Part of a small language model's weights.
Training: 1403M tokens, 5353 steps.
Each number is 500 + 40 x the weight over its row's rms, rounded and kept within 0 to 999. Layers, rows and columns count from 0. Numbers have three digits each. The size before them is the row's rms in percent of the matrix's.

# layer 3 attention query, 640x640, rms 0.0379, rows 504-511, columns 384-511
124:489530524445497513586497496565492524516455540513432549450446489474575478520554473539513495545496528437554546445560517489455473489532441536519501519523545449476425453486535579464486471531487531491536573477509482453460521522525482519468466479521495496514492528453450518527452476428527485531525454507534523476491591403568487504517530508407484512462505464496520505499515495483466491453550
127:509533514488536523508470497553511508509470522531540502487565497521519571498484523528486481507557484496441515444472573494485539505504504519551536489488464562495520501547545455503571476479482553467471481523449516490583535543539440473507501442544541494471490489540550549512498489521473475495529498517440460453534508483460502505470452510449587471499569565435491458510506555530441432524499
142:513542516539507497489470548574521493545475551493522544502464533495595508487566532490475506472463538415552510471495564554520474568524576466534475442464488496497504436574529541464490519559499511482484478535478533482522476490433430492433469455534492526498467432512479522514485584470476418513552496535462394478506456472501543508597498566493483429527449467530527483483511572480452512553499
131:496503511444530498543496537515511466524520452454447402494517485575541434516475471459425498475486481504465521508483499505496519537575537480473478492468468533558543443470545490514553460554509469483520512560555526465562476497499489502467461478535475485560515513554533508511484483493501546510479446481508522555545527473413592539507501507494579577553504572447495455560502500557536518533547
133:480457478524528456523469469497477478507432464551513418487568454474478539464573514513523543541417498462495481475510540594518441490515503549555484473595531504493492490533511448512497584467513421578474569512529552522483502482431515481484468533511448476537533472465486535501546513501571494538440543520489455518507516480509426535478502472493474519456442452505468510490465419476493560486495
128:455523508523601480489481500514474588530413530488541505515559449533438513536456431512553460607519540558581497513557544537443490515437526508479484499556538402521501554545499538504531544466475508591503497524473472499425546478498539437543544453492539480480542465442529474552487455471499482499450492471541472476522512538565524481563475478460420586545510513475520541523489506463408537488495
128:498469494549497467507413507567418492492482478443532534485509509481498523491457498429508456456460494497519544515522512491549511578481533504535497507561471520560501463555540477471510561509525537528505590558464466546526442532511519439576467411495557527462498508524469495517542508565555460441470477529477491504505512480524482559520509528491495513492467461499531560465451483519617510504545
130:446463525481464558558508507534583505578538446425455464528498514537464533546491418531446487431553496477560483468502435529497473509591466496467517452468512437514483592466495507534509518475511538522463569498517556464434553483459516488486548498537457524466482523516522480528505510498435591561582441471440578539523466506524522485598485515433509525486468534492496471468534502431432446486522
# layer 3 attention key, 640x640, rms 0.039, rows 504-511, columns 384-511
137:416472492497496466447502533455486527533445458506491503462512545475512447530474449467481473490462526526532490515574490556443463446490513497526469547525497506402456503406545441525494557507510480505423490491541509625439542526456565450487483485532493450488527506398594476533515496484470479473461512437476535485476553568470467471463562463526493503451516490462476536514467485584498485490522
142:557513445476503488508533488479505533536557508423515494544470448501431497494520504509533465521497441490471546528502529585514554492489549431407452487447521625559564525518558468452527468480540474445475424472520437472482559541467549565536534487456514477477545509516557483507525458535467566482506515503557488457493516484475561465505509425461470514532545477527505547517473541508498614508624
156:549495532446405398547502480490546439473582459471483532435433500521489475464442520459564487521463549521502552521443519411469499501556427529464477551569532466586521526456530465442447527501437557453496480385489514489459463507545539508532516500445532496573494530490505414434555577486479563472496524426542532574490518508545507497492486494433525540482506530482498540491511464499476445545438
136:472473503486514529496567494491547514476510552501483418473540551454544551459515474545432525499540492504454510415481512494472479493528548443455516454452456413473532437499498500480565484494584522545561532479453479485573557480524536512477509516474511440556455475529483457522461505514507453555537526455474531485567567500535516530433454554515505479554520552545442482512522508510476509493439
140:541512516414559499496591511432462502435412483529464550508466510502484448550465503498483474440530484520499511413489480499503543544480459465507532475436419522445581448511457534515588528504440492469394492499471490572467447511519517507475549509523581557505476470508480485560490543543493535490494479454528494529470528521549527580525475541506466503470471534547475405440536529583478445468486
137:532517552494490520505481478452488493530518484493480514458510530501510449561526552546516526535466431513446502511503482551545490462473441520514490514411473481433470573461509481463550484585452517493505436421504497555490562513512462479472547490514519535568584486447481534530422484421469554458518622482491489450499510422457471529497517528502471501484543480514504498474450448570585503507516
137:518508453410550484470461487485469526485480476505502512464543513494514459530461450474490527543543444502466444542454487464536515436465485443506492505449500479610516529466588568431498464478492473507522489501422496467540525533494478531496535418425422515475518410456490482495453592524495482465450532493471531507455466465532426512469516480434492488522429472547472482477470498520460516470552
148:528405503486472501594476501517473493557499477492578523406510535524441457477550486457448528490473539494509522565501554441518567475468471503493516538438478486530574478549472501517512470421488521539505468539497455489531578572509638512498532464553486512515496470504565501464454472487482418421423550460504519538531474519505577482537449504607510461493498509516484542475543508504507460518546
# layer 3 attention value, 640x640, rms 0.0365, rows 384-430, columns 384-511
132:495495460526486497555515432475473431493471517480392486471521551500511415572398556479453507500532503475533502547524490547518501460546501554512508498450487534550571497523511495552497477470558545534471477542518469558576390494523500448509511463515475493466538488503448460530559474485465482423474456581496460509514431473549512473558463484460464471537497573498435529513444461470504526495443
121:438457488517482568520453527469488516549483495504505512531471544442433481471526444440537482518508542470499486503545454488513512526566469490523450473452500519442483486546460522512502542498480470492486449568566513471509442485431462450496468482570458447495497497478503437517422477469478472522477503486475511443564504553459520546525535487470445580511482433481489566514514499512531499474554
115:477499476551603451470539467494542470519535504522474526521530539475509432541541539500498520402456472555453503563465541496505506531555415567532500484444387500511561495485455474509512521491579397514527397451451432464449509548517492464451423501454492484520519494457466544548523565483441414438435431465460581509426472527526442412474497518465516461546414460501476485546450521406492524510451
121:567498513477461509468510506469449525499501518484526480425528510484521525503529526602492547514442474550491485516390449494486479489489497485463493517504497472498423501500551516500520494466524514443483523484491412496519487485425483476446549419536496538464563487606436503553460463526479522462502460543491536456524514505525435506472500498520553464496504491481492450490450524539392519542532
126:523512478495545499539504394494434452549549467480480503563496554465495558515530469465510472517508467432464432470498495455498562530481476477482544512463433542497469543437477437557478549523509470495486582513510504450519527452511462508510565591576469572469486469495516528526480492544488526557483534472426492461554524519460444423514420514484484518447550531529409432574493508448507576531509
119:513486497517518478514456483580494462470580451468517536474522494453507475491546503522510451532464532469416479515514455458556565464478451483392485457501539495508589501450542473501535460448481526544564519581509505508489460475497561520567515482470478528471554446470515558485547492477450476477491538495496434450459531481519501439522506457483442513499559548440476553519478561515503397530459
118:444509537529519499454448518461505514483496534476514509470453521457517559469507478505434535514554560536457523441477543441392578425471491611500443526507451508533499472475531584498441473535528491543459478489433424531447462506531500508523540541492474556479505443505536496503574529449475498469530575524475493513530508486538489444541527561513477514418440451475460551484469516503493514470486
129:505475458532511541517532504557481512515530526491473516519575553447537463528546511492506533465514469569466562513520508412460514493496507492492434514535582482435465553508505526491476544485504387560496529527488496439602425452504522498536503462452531513568522480500504390478514599485487582410533491455576466447485467460517451500533542518500567522561494464495470538483512498502532457501474
117:484560407453504493456470484510476523545451470544492461502487526599462472557526480498532474572524490498457438499551504470533503504473540434528497512410567513501490501529483499487533536535451537529517545536556547439493521557500558483474555497464470565457512535515522451491540544492465518492450433548529468458552443507504517498448527510532514467461449508558576481517482511455448505538533
134:451504548560536546502466481412474576511477566490571499449455472510473523492537452525470468534465555486490464554505511517501478469489445484471509452476492492507503491529531494468548508502482530516564553577498514442535542521502521529551557519529496443495514492488486432525424461453490451481476490423524474470478463531460543506464557403497480457502472502506457492469489516533555568444452
120:508532547435502479487543462565505462505494499445505522532562611469519489432513466492506492498539488524532470463470468428540449493506471488501540522468494450439508476444423529461484463503532490512500545470509517390522561485455499531517488545503552482565484510559533591494496545472471461437461434490472498446502454389501522560481455428545550502528562481534473486534488537516509508496487
122:431531381504467522496489423485572474454521506506436475596561484514528494511466544511507521519497453524509523525537509462463497444540537568498482581508485524539444553453525494436474523500513549501515469418481587505530522443495523471451475520486510503473559485469456502471467506484501533483534491546510508504531523422463480487485523545504537565490504478470592535454507478507512488489464
126:501539459499496543498459371479493519509468479602435500502457505458500497555482550516469541523450555515497451495509487400583547457577499519511512560496490467516445504554472570456507549539466507593493517471498546530474473539523505504493470576535502497553525498580450438486514515509544510531541487465499569483421479494454517465468535361489509503504508526554480445503479498515556519439484
120:482472450505483423523506599525478538535511550464515476460435486519557421579565562521462453488543512552479462511474513449488509540546495527568464550558510497482494491540515465463499512552539663556529539464517461546478504489456460503533475577506509513551520509482495524460594458408452512487454555499501438526537449506514492514483526490510476504570564497523519505481470432527546490456486
124:508523470429522483485440491451538338453457441500516526531489560473482500454473481533547497472521466493547453538434466464480509468436606517500518457512519529584531539482492450466462560516523538545459477517465491496505444466547488500504564488522494522514485405550494473539409479476558515473436563544501549519467517434545511524474479524516427510479561508449521445525497536517475559494491
128:497447510542442476514481437555535540514502522477492521499494476431493510502434515521494510508499446486450506470453522459542457478509517573465557472544491537589496535464445507399482520523508465533454585530478507509512566546502511475491476530508512528467423497517466487517519542533494499536533516500514555522523523477492490519516542554498463581511501417554531541514525519475460492473486
128:529543509501448466481555515449529563405517477587420557530479491487521480409503513441541431533518519508497573550499522510446540522552437521522555443562554467486547548516441430513451488505443455486547501514557468524514494439471478519448394458528544442523445524500557695521472523561535477520519562550522455490472521513486519478561496497488354496456515362510512437457542499449553547518476
117:531501487450526560471482493479515489413474511532542479534521465547508506495517509496495491486454493499506509506515466524420510525481411587525448509561512449442468545522459465426453484471515468505515573528520615536578495512510445571467554585527532380553477579501530516564481506513492507476436532493544547511534474413473552567544447449476519478480489500486502540485623496494508443453492
125:448460560506547511457472529497561512592563551560412518501488516492544484543536530498486494479516474509460500493507465500506501498461461517506521501503509477532531479504522521536538493518533454530490489462541459500469462536532495491502456516512571513491512461458526581467468503468415531539519460357569510433550596535475485453585500474491483526527529535548531526478495527509401502438477
127:492608542445483515532452578521488523485526576473523518577511497500575523454540486481439581509503422488483477540474430486547558523493466502473511445502493529469453532453515520435514431557498489485570465491456496481524443563590450514523479500509525443453474530459459450497569570436449528457594446522513459541561508465505480474407515532467514485471485475512496518460487550492429515526486
132:521463506533533530443550450507524461501519560485466427494505506506478487477504478462539538493484532544525499474525604508546547571487458507528529497548404448533491509580438531528505569459489540569517527508496419440624515518498493466471489454556470566498526511453518605436454464469507457522483462371517480496477475520428526457519449556365451488536495549433467508529506470436560492473522
131:486556458528476505513534514596526478498513539458452500474450530494531552485526515550530538476458431481492551535406462498470454511476571460529513512557538567508505469461505532453500480503448533426428565500516465388512510501493465515460495462455512491559471493554490506521540492469509485490562512545535487556418535465534516506524553536511500503507535514568504473464519473437493506520540
123:447514476465520474530503573481472519521497553521466481508485529528504538417520526487551448455551396470526474483490523578536501507491551467474508442473512464552465472504515540552460526457484552422574456423494464485532514481484478564561420501533563486500555543502464481487444521496506506505560443512470499535465475451506601564537536425490457474499483483514506532516499511520500598517456
133:501491471479512480534554511463531470497562517548519445483481529524529531479474512503485492516525537525510531509546493569515566561544550490518488505558578467575544475502459527543536499437527484512477347499438502515497496505427457542496514476479471487456465501474463474470491466448567515576507563529594424473555466443457527508417515509493421548550530550493455459544477559502467480524563
115:437519495518419459489529520547468477527462438483469508541472451547501481514534536483465425469460511404442447484522460498508501473482609476524537463471496454483506479550485449558538465512479554550513543499460490493466447475516461485522489514514523487502574479441501549468536490431503511514532533510520541559537446471493409434515493492554448527496440446516549510450525529488519502472513
121:500578500489450476455494441515453539475522551449533517537521467532492572443528478480480446493480466486619542579470474410476498537563464475450493496532462476484517557564437491454530496580442442495427514514529468454503535512554506530545464446519528438446516509584432532432446476504500470527465445470455535459525576518538501431509548455510517529541573455488482474548476486505515449495525
122:470546533539509471496464438510505559469579453547526583568521532469479537429459517477549467446499512494536549407512476559464486457499516530504512536532518534508503467467472507541507479482431532516491487475505518490473434493424492563478500501457548466507496516503491559544513412494522462581523526453449573541518514532488467485523504478485510549552511490527550584491497530433518472517506
119:477477493560470445569563541512506512508515556487580482513496575538477594492455509635542512527506486488529526549543472452519531511515458503528515524570549379414486467533496410490499521446442531475452477412518472507447505492562450506498605490526438469516485529486466454475456459578527482518459510517476423472521507517468468514482522548429566427538460485561448402591477546507514457428491
123:592550506479508516526520493480485540504483523560520510523518509466416506490500510442514556479568419526547503493460431567450511540511545415453555480517545522555519438527475516517476510461397431497507495534514469472431457522416587522490588546497501490522507526473489490513618466509491578488486502471457505502504502452510505487508500446550530511434552480529517527498524497518413528476512
118:523522473488492508486424508491476472521536499486568496457453516442548501476478506494449504485456521579480450496479534440437424480499441527544505488527458435476542548442523500506482458499414506510494542547519493514423512467482500475506545496457501498525550436549541471538598452495511504509534423455524515471487578495466454568491489506443411467493475608506399541440532466428506535522419
121:451488548449435468498448448509541578459480494518492504543517556457477526484536429453506486449458471428471496534482467522448514481503466501477543517529465518504526439513509518480462559514511496435477527499483517488544512500501474503523520483520523484487439498392505540492470384587555427539584564560570540409550567458488496520471541520557512536365479415569560507535498546521523407481512
129:461463506436467469515497546526473498495556522510492538508464482497446486553491479445483483560463473524487497515515508539529490493481598477385465494419455562485569471479463468524500550538439478457530566548498445551535459551463461514385488566492441553443423437478511494475534530515463485498477527491519494539511531558507448480557549486441497556486492549570504566496534504549486582485522
119:447534567440489559421461494476539485434468493509488582453466507494493463543471525470543428521461593520476524502543463489554488486496443510529490508495460554445573468553458546487579481500477551504518543478531502537515474484508574566546507413445450520518468533462533489499574550466520496477526466452439516522563525473520462498497534503395411565551456536545450518450474500440504499470514
125:503500456496533493545522549487548471515478468503596477517476437511559530443551502492529506486512431492538461473481552522495503488505616533485461590476565546513552500498493501493498513548544532434475521421477544528476498499483444446501491455494478510467503496577509511483465509459511488490515504505526479424558486474485472591516558484536469552509454541542552472503505554548471394451527
118:510488495461474492459485373440546518485505534518503561486456526534515512513561498446463493479487455538544530506525481456501504510522493503487501516491533503602568544482494572496468513484524539501485465504511492479524509426425533517456481507450457498529493505437507540455563481516503514468519460559484518450554551548519498497468495518474476517515435492513454519468528425502465441545480
117:542491539517492530434603479564527480504460534490492411470460557555468469468449492494461485516539541491548510462480446519460518560486516457482467476495485501564532469516538511471518486507438535513554459496465579451430523455467481527475481502476433450478454505495489474413548557470513454541512564535544518507507523449501503523463559498520559521545493519491517543533496428472479475509513
124:524434481445499552468412535456516514485493449569517593509462535500490593495454470520509470508470452507531570436501497440432534504540436503487519558604496534491517498517464568488532544522528552417512391551517514497484502491441548460511594516483529546507447496546575458506553499603515458536522549496527485498444511457555466492454493538541506510537489482469524482474600505477476492411469
123:454518554498553500497489499527537555464552422529459546558464484529548472505476506567495489515559538529549539497399477518514516465502538569512520415498464537464521519379517534555473537492426533540517514522584471472449443481515538558536505580526517530504470556536513488524481467487482561459552521513528497480516494510501372509527475446553434413497404476481478502519498540494544532430503
122:503504522556534523444492530529489470579604430518466550588493516506548629555485469524557521505543513458444571467468522509521474585468537545486521545499517464530532501573478511535502471489480511426540482466466559469572493565507556589465519512485457527595531464431562501479513496466490514446404518577485478505491533550507494498499424541534509479447505555471488491518495499493534578462511
121:525508537519520559526515501530485533558529515438495513542549449528531520480517477500512543550421584497445429522485497464516474489603534524549519435485508524468537541532555527544486506479576495512519487510500438480561486481520519503512496526489486555576523511554527492442521530501563547458555482496444487503454438489512478511528482492510500484533470457514500474490579515475536491513575
122:463513495505476506437448478538545483487470547421523524461501444492519444514399469510521437547431543523527509435538504517561549488475500545468472536515553488459542523490499505410518496470521544463558515567482497457502542538476509475504402512531509457474479509482557449536499484501461468444551508440430492500502513430423505523469499478466504506452456453518538516560573497533442506489483
122:426512486559484548427583484536532484547485512534466478537404531410461534510516496519498518496439494515581466477501554492444569504459449508537596531424443497622508510463482532524449477524506503436431467539583520465505546438486515464495506505435471424507505605586534456533534483535520473498501450529530460532495521490531457504522491523549583457491519463499523408538473465508484517540480
130:498503513426481446467488466507477468488460508522522429488500493530507498471558446465507544427499494541514439505501372511460493508470513511487517525513448497477501484497550504518482441472401510519484552545494511580499552499445418453527500548533478552460563486561572482513478498486506477546499465438503484496474465604498510544502418568423561543514485472536554501477469496481495455516534
126:485518485463598497525467493452465450442528420502590575475505453492468484530493546551469537460475486483485565545387469561547498528521516544437511472515494490492513431502467483500464460519431548492545490476544488506430458546499554482559531434484483536508468449553554442456540520428544463527564508503530491549489481552504431542518472497524512476437481523467511525399511503468459479476488
133:442444464504492434474567567481460471518545551474516495429534482553475481543551478460464509518483543439472522432508460531532493450494456466415445495465491512555492467463551476391574500565351580507611504551503474527485503499536425550467505502560488527485470464476520519389542493481483533480463522506537372492470459590423527533540480503524565482446506588520513579509488525527534561498515
129:481482537459483485541500460458470553444439493566475485563518445569474511519493595515476464471554501502460559430478460489557502510494473500472450501443461461519515465532551547440464543526498513487502491432529570528461517500569545491533529532555470543513527565480508491492521544550417491542447524552491446475368473460505555510471497523496532529479509541446575577477500510368449581507445
128:488491455595485480501452502548458465464450493484481466556418448551498507506573518601518525541551511478472530454451514489436591448512542502518506512523506455512475501511475444477494455482476470484429471483524480491451470513495445459475605537472493462565522512492526516531565478513542519459450526520526490509551486536518573462482536451510558518534509512536512543472514472502472497450507
# layer 3 attention output (transposed), 640x640, rms 0.0367, rows 384-429, columns 384-511
108:460478555551502466549455454527479499452526575552484521490502453489388470472472544533459533513481521461471490514478494455543517500480496489483559553500464540551539501510559521494460471500529486531440500495537449503544458512555535525454511421653481451488507476502495503488552459529543492537548404496483511435539484460478571554497498524471471515506427575566437474521498474381485485471491
101:465451532465501559479522441408451482518542523485501434517504514495486486523479538474517452489519541421445526591521530497528515478479499510508542504452536490571456519450540573537507502510470517505497482584504488490564470413532467497521482574507585504522534479473535521484429436458487531510462499534459526448574526502504536432507502587480559496485504527449452494474511537460477438538527
100:438519489503510480416392483474503455466520545450497489505516526512414487449515522549537541463495521457579523506484456529495517517529434547583483448525459475514569504420497553473416508533511482505503396452585402465527461491529463459446533500476520489555501477499546511530491498483520520466467489514522570512483488478502474549504573464515534557471446474572503446489426481465542495543571
101:481516477542504465450550476457424522472495493510487432493432577487508521564524555462474421568472492549498494491546442434448571522583477480464584462469550502507477512488522508417531505513474512509481472494486442499501502478411567467526525482513544461455597414498534482522510469487451539539467551477522464506441488501490530461499428575540527542528488455477467492523495482515520537433563
101:507468459475531450512435532555456544511460472541571494498514569484474534548594432512545486456570476538504499517485479489541504486398517510446464511534496457467436472477489549534439507509523447509535465457506503502570498417496474471519549590475457499506486484459441553549425482467540403423488573438533499499477462551479498473608402444551504570438456482511472535539504454488442524570475
101:511513451505424504500510449450500532489516449502552509511573486475525435534498493492503514520528539476544504559511477543532497419475472498470459541440498468539503516445450500474502456498512458515526498510502626527480492470431551496551474562454444511509578474505486517476508457445420524462522498469464532515525550530483505488562521476548401454498404496516462512468614513478500509590464
101:548516430489485492473506519504484475518529507440490395420486470488467478466490518497482514541532502496445496454502525384453507508483441554460448482481456554479484428424596543442450477505501532527479517527496483510523458507486528516515511490525505509583565491503493534506540547551452526474516464447565475519501467463559486420543480508440509503501500452527499487512519542532520508427486
108:480521430497545514501548460466551491512508470479412518477560477477532523516485506449505481474487536435483416421491608555521470483471494507555475567560558584466490524425542487557515485523565449521483465520516513487473472489521455536515510539448525507469491459487502476470461474534494519518441450503477556565517520456496501516509575552466573507506474511451489533489538521506499508529481
098:431438485490530533508553446461488461466440431478517509596515450449451490513511492483509557565540521506472545507476517456401519457531492460475507496544535517494494522560472438525582574462420532524459593543498558539470525490539516503532548480444483541479494541425542494530473542484469489441464529494506547495503524517588374487431481419491554541508517450490550509450532515464466521536495
110:475468510478516458536415394523549495495426527429539538481494513525539415465519457482513518490414471447556537549482498428517484442519483476495519466382534507474472528527490591521534500509494509481494489514540502520487516569442430468484526584566581483407462471435531475528456542504475522481537487475476496497528486512483499497469525556430425485471516493507515443526442452562555465462515
104:432504451501532559497514579486549482519512463511548502520504467473547529519595471425467460487567487450544385436449441518467504473516565503446479443499455485493475429543491464462520496535465524481493524549475495451459455509386500417475527536529561528466469507586520464535555440489530448438441497513493555595509511502452445486484472493519463469445488573540538521504491531421459461545536
101:430443477479517553500501454435512537479479545568474462554503478553517518531463445428576555477571468560490480496589459553552484485465490491599551507514553485512482452512506388506475458499503493553537580560458417593481503510459462565543494434502451468435545492527484515549572607401551529508471494518496476505528527474495526550509482528549430507524489532484526578518504422555488510555548
105:548483475565566475516494465506529527446537459544488471491542467562452412538430450436505440487450569543490464498515523469591494501508417504518459588514513455478460518496450470549516517552491487483465493521473507557437538553513436545478498450531494475543499557463570497521554463446522528514461497499522517473440456512487479465459463497474451497468461495455449453514490501529411500494415
101:460489459513402503433518542495494582517451523401490519507482576513539443517515511526441535521486519447487529494494467482507470491488534487520389532426488516452569597559430515533515502572472565506553557458516525548530495520527451524471426416469494473516516507511436465461582547488458543506445524416514493507422534519464548564531544493509496512535553446503495514503519539547507508498480
106:525561516476533499503504543500485483432469481525502504529516458515501404536466423541506424447503434519485485484533472442457545493494472494549476453480463488469607495544442492424509502426509565513475496473551499496514520480498458532583494470467618488544526453554542458521542468500515513523491541467509500482545496528487553538517512488472475479488514441491490503479482449491529512543510
102:527436424422490573493492458466455510484543478493481429508529491497474501496423404484509482469527516491474505468479522516465466443552518487467548433527488491498509533546495469468510557498481525511455530497476558483486566545440544497577538556537469510440495546561474443543345557527427518473490459484469501492589497520473497437486546495509489406549499488523506507476505468480555516433479
104:489603495555539499437501503536532560496538580462410543431498485494547487520510573509543457514518503502450519482466491568561495529489471520440478454454592463519492550504535492533455513522434538500522449443497502487522499502479460524494551497552541515505478413565514496446456592514460491446604423476600498455486432480446496459554479490494453456487515446475517483491480439450536489423413
102:482483467462466520515472459463489464523319537487563437520444399505460535540525454501547414536472510534518428489516470563577506532472478474530530496510482531457471604511539508507501489473467506456545494458457516467516422538463547499465458335488504443524483478542576516507514448488493445526468542446504508566499492572507498528504458455510555512515523473447463535529540521484529497437478
106:436539480529486505541443547518514488501524592556416561451515483517475468492537495529519473547567564511394478517479445531481457511533485480525435462498540424528491420474505534458486542510467502540483493446536418519489501509530455482454470461543539504471504567500459500471464451549468536514469511478526492516465566589434518490528418476481446530534525499511497530416475525538508531596472
109:503444517508568448546536491475554522556456507407468487475549531450480513452519500532487525473505503444535489469522449459464554476466487561518469486449445546463502541473501484476455525533535508491596482571483521432503476536526562492506538507417471467475418539471504508551483539445468495544524472502488457528522564508559551511439503521506486502425556512456500476512502477526413540517563
110:511539482419488599436498502482552433500592612392505490577499534501535532500490460511543545524495475461442496603501560470472521503510473491479545465521468526553473492593445548507492496463407508439501499508551472488496508498502541566530514495481536494485530497498553546546511437412483484555449478497503593491527494470448556517574491551412506486561504498478502456467559489500513476478492
107:553506540496501555443542508456504491502517525500427494545491549512478514534559519512471521467560542538484502456480472415515492520550512502500514493509481485503471475547507464442492444445527435480484521568469509577461555547508494592510533515468507414626485533542507532483507493478488540543569501492609452511493551490519436520589519541585512523455522551518507512408507493465497432505472
101:498539527439557536493485441410505566468514490542461458542566534499516450423487494483488421480541510470534491515527452481471424540490496501450399441387540458385513498497514489552500564552417570495558467480518483524523483503569519480534507463475528528566517481504611503502469532544503462410507475471515546440585475483562554432483473447463511498562501535500466485488534420411502410443521
110:496510539508448491527489500466453534488517492503474567432546526515472496529508539512481460537480516442497525538570565520591508496522535546504505553504490507582514549491507471431483497575538492427408437509496507472495533489465451508425426509541531511484445390488444561495491469493585477497547506532466452486557417536479499514447522512518525490518532534445526538464473479551451502593497
101:439519481493479415509507497543523525469560402530472549502499553455449552520517491518513479499460504518496472511525433488502525493452552504506498517500493441502575470564502475449504443521502494587567491456533437520492428531499485551494516524461524555431553523500523507554441428411470499494521452588503569491498551442492553496470495474517434543525481463473485535480452496519529499472436
105:458496529499534421436546517524455434506471460494462524525508599444507476442489513489506447502460479555492549537534464476540464473511524508473522475487468510510517524559488491467500505566467480438497523531466529536539468558535504484496493605491525472544540484502510447470522454484547460501454465456442484464538414537544513581570515495465510491509487493475492549505499463494472471576522
110:508525451439465499491484497471478478542582398527476534472488551491478484483474521533564494464519520464520521451501438516550455485533524463434459506555503470478473532507461528474559492494474486487485486618499525449510478501503497473465501471501576519554525480532481543442487524541526477550539542459483499522543540498461496507544506525452467536506465592490525547527495525479539494533517
102:477462501539509460532408505464514423517426576456476478460501537488541591518505547489503562468423460450503477503545467377491501453548506512499467512555544425505467426486475413492526419516489509490463488595600551451484435530491444467425505527500418505445497509509482569493568426484563470448484435484403452479522521483563443536488494557513452417526507441558518519453501544476520349503540
106:519479486521530515488475517521478525522420507553477467499494501477346559493561513503481520452493533452503416505447496585484469513508490444509489416491490476472481504460514524493499510472454430510505503491556505542492498594436541527436546487485477433440515525504512497493454474554547497431436488572487460487521532582544493375442501509491501465461546572491534438497415466446497435526516
100:490492470485438473549489466568524464573481538520551465550405545482531456520510466474445542494438566481470479562489565566514584503471428476562491460473486428521580485493503490546496434549509487528462515497448566423491514486461519530490547501438580451528411564529473465490559513484512471462524498483557489431522521481483508576534539459536541520488479520485508551493547532570528424531512
101:509515417486539446549500581472483513561516542600582413520535507558475561450487553514518516473501431462530513519392514502541492465460510525539530493536541517502460504500497496550492533497485509471522581505528521506558523437546543548492502478476528471509517505534540561493484437516429551460446540529514503504485494466457496499469503481556465546426528493487464476528466500494507501531452
110:447535533467495522400519497476471479493458466520512529456557465500498459576433532479506481482495477511424547505516490523510469461495453447445511558430447504488553498423498562458517441520477476498466527442558482520501510507533516443442488477506465485490539499443501544554561472505471510523480505533429494427450496485464471542494476520443472482546542499537480521492536564546510479473536
103:491645553524521510420511471479475474516464459480450428468466426494482525561496422557545462455494565489445500452482538476476523524526512518479487530507501487498606480458486520480536488523472481470511548578470514550539485521489490533477525458478492481522454566492536606484524533508500490581514495473516466530518480460477491475552515515412538507535464555543517499522536538520584565519553
105:417532519536563474560568486499556533480475477613533498447491440484565516527513515519458456477523534495471537448524502476457435553485540502460509543441466505562520436458487471466508437541430465466499513516520518473535523490459504527495441459533456486508489525510479518454517561458480522577413550494511495465505512543464540503487469491552479492497504473510586550553491455546527524415505
098:504477488559428520408460411486535546503498523519510416523462521458505517524498584466472602510534492534503541524472457519478549494449535532526509458564505470469547528419475557494511484487463500516483490421559468557447487548541507514485437493561478462538537444396546604512553511516617522458473502509484477526537504564470550463514511580552555521496493495494519542534566497465512552492479
099:471464485471506499522514438490482495471401543452499471491544475441490494451498462412509455510478468477553477514440467550461417586487521521511471519566488470481530510597481470479472518599592455519466475555498594562554453524505442529483526453506520502495491450510491549425482587513590497461476539522498483500442446505543481488428539488496516507494579531444468489521483515505477482545565
100:521481600547518580420571543459514534521462549566524497492545519553519564465467496492490563439448476492474462456471490472516493532466430463491464604590534511504434455500552513509495560522511545429516503553591442480498532532565508511515469586400498454495491478481519526495485590535511499532516582476421484514512464446475479500518510485570499460514533503540535469515577456522453516489539
105:450506537553511524561451523528473463495490421503522562491476475480510425491462500464526483536473482512500519477473559501470481478477511472502478551565454535517496557495481427447548504440445475553502521516459575467510400502513520479520397472472498487521472455554459457474499445496455465459522509404491468493561487503610522523467510472475512487527570433519479541524515483451577545534470
104:469514455483489490452511522516419456498530492527444543553488497502624498529506526559546520523521553483453505478468496502481422532540528472520499536469483552437489469475471456537466458453533480480504444558469443471472509587454461540526471459466533468514515462536559545503485473472476489467422487461478548504541461478510459535503438566548500437512535583529466463535511427485512477529500
106:453466427537551548470437493542525543478542436466478479552542529473491522504596491487489576481478490532475406496510441498529430483603508596505461535485442527481495653497543463512508492493431466526501554457477479504464371508514526514560461560455503494439475481525479558483467463540521569425468547537511536555556563438487541470459499534514471484489462556565546428542550511507507542469524
105:541477495537484531458432401529544462446464531520452410506451529457457539531506471515588503479496515529538471372497538511487569521521466474491447479467498526436519510513542495414527455514576512477438574455464501492557553523467562498600474438520540568513485571439510530540473473502511496512488457539507519512560524533461540493426482490502459505509472523536428507531596527506453478513524
104:425478480523486551496480517564510518569439559524504463465543542413515465514485418534495471446566463539528531555448565460483531564490383505483548469506531484434492457541456542506553528515486554574492543499553414527500540483488488468527501460492438503534499467576522532542526556509480482494446502463559468529413473463511483509579461509541497517482559402563481423511484442428532482572504
108:474408500473525403552474568518505470461481465458613581487438518542453485493517532472521487513576538571446544468551449486518502485516527470491448440537470446517468419418454519421426484489496470563507490518531524486548460455460449422559435547473390547547494482544484459463492559524557484509483517570485437439480534583534508545533422511544487422555492516461614519528490503522484532456457
104:442548510517496515484532449549431477538529475464530488474457481432541555485478598578475546492449516566455553478522561507509527461479500525492469460550442533475526429578465528609474446476405473515580492470482516555489499449505475511541473474434448496521508594538484488498508495493545537559567528515492446489452475479575580591482454509495442466528495536554538506395511474486525459511471
108:448494490499466421519462523417532440460507418503537477455479461474503501522510506469480528538496521523454492461584507538560495545468515478461440460418532506482492509521551536438431519509466487538564437541441488515574444485479414478504584498488499582491502543470492581488588477428433505515534544505488475443468435470456500524481509575517450478465510488607471477543468477554504567472576
109:567520542493457495475442506544558445524458503654534456610561425540485527419516492506505500443527533596424510465526460544548489519438458508583449585517530519475508495506499496439435550489449530475536458547457491498500515454506572545494531461474471474583452555495465535503510562473433506488476565454484487413429487483569529500471453540502444547480467592494535533470482514524464525503470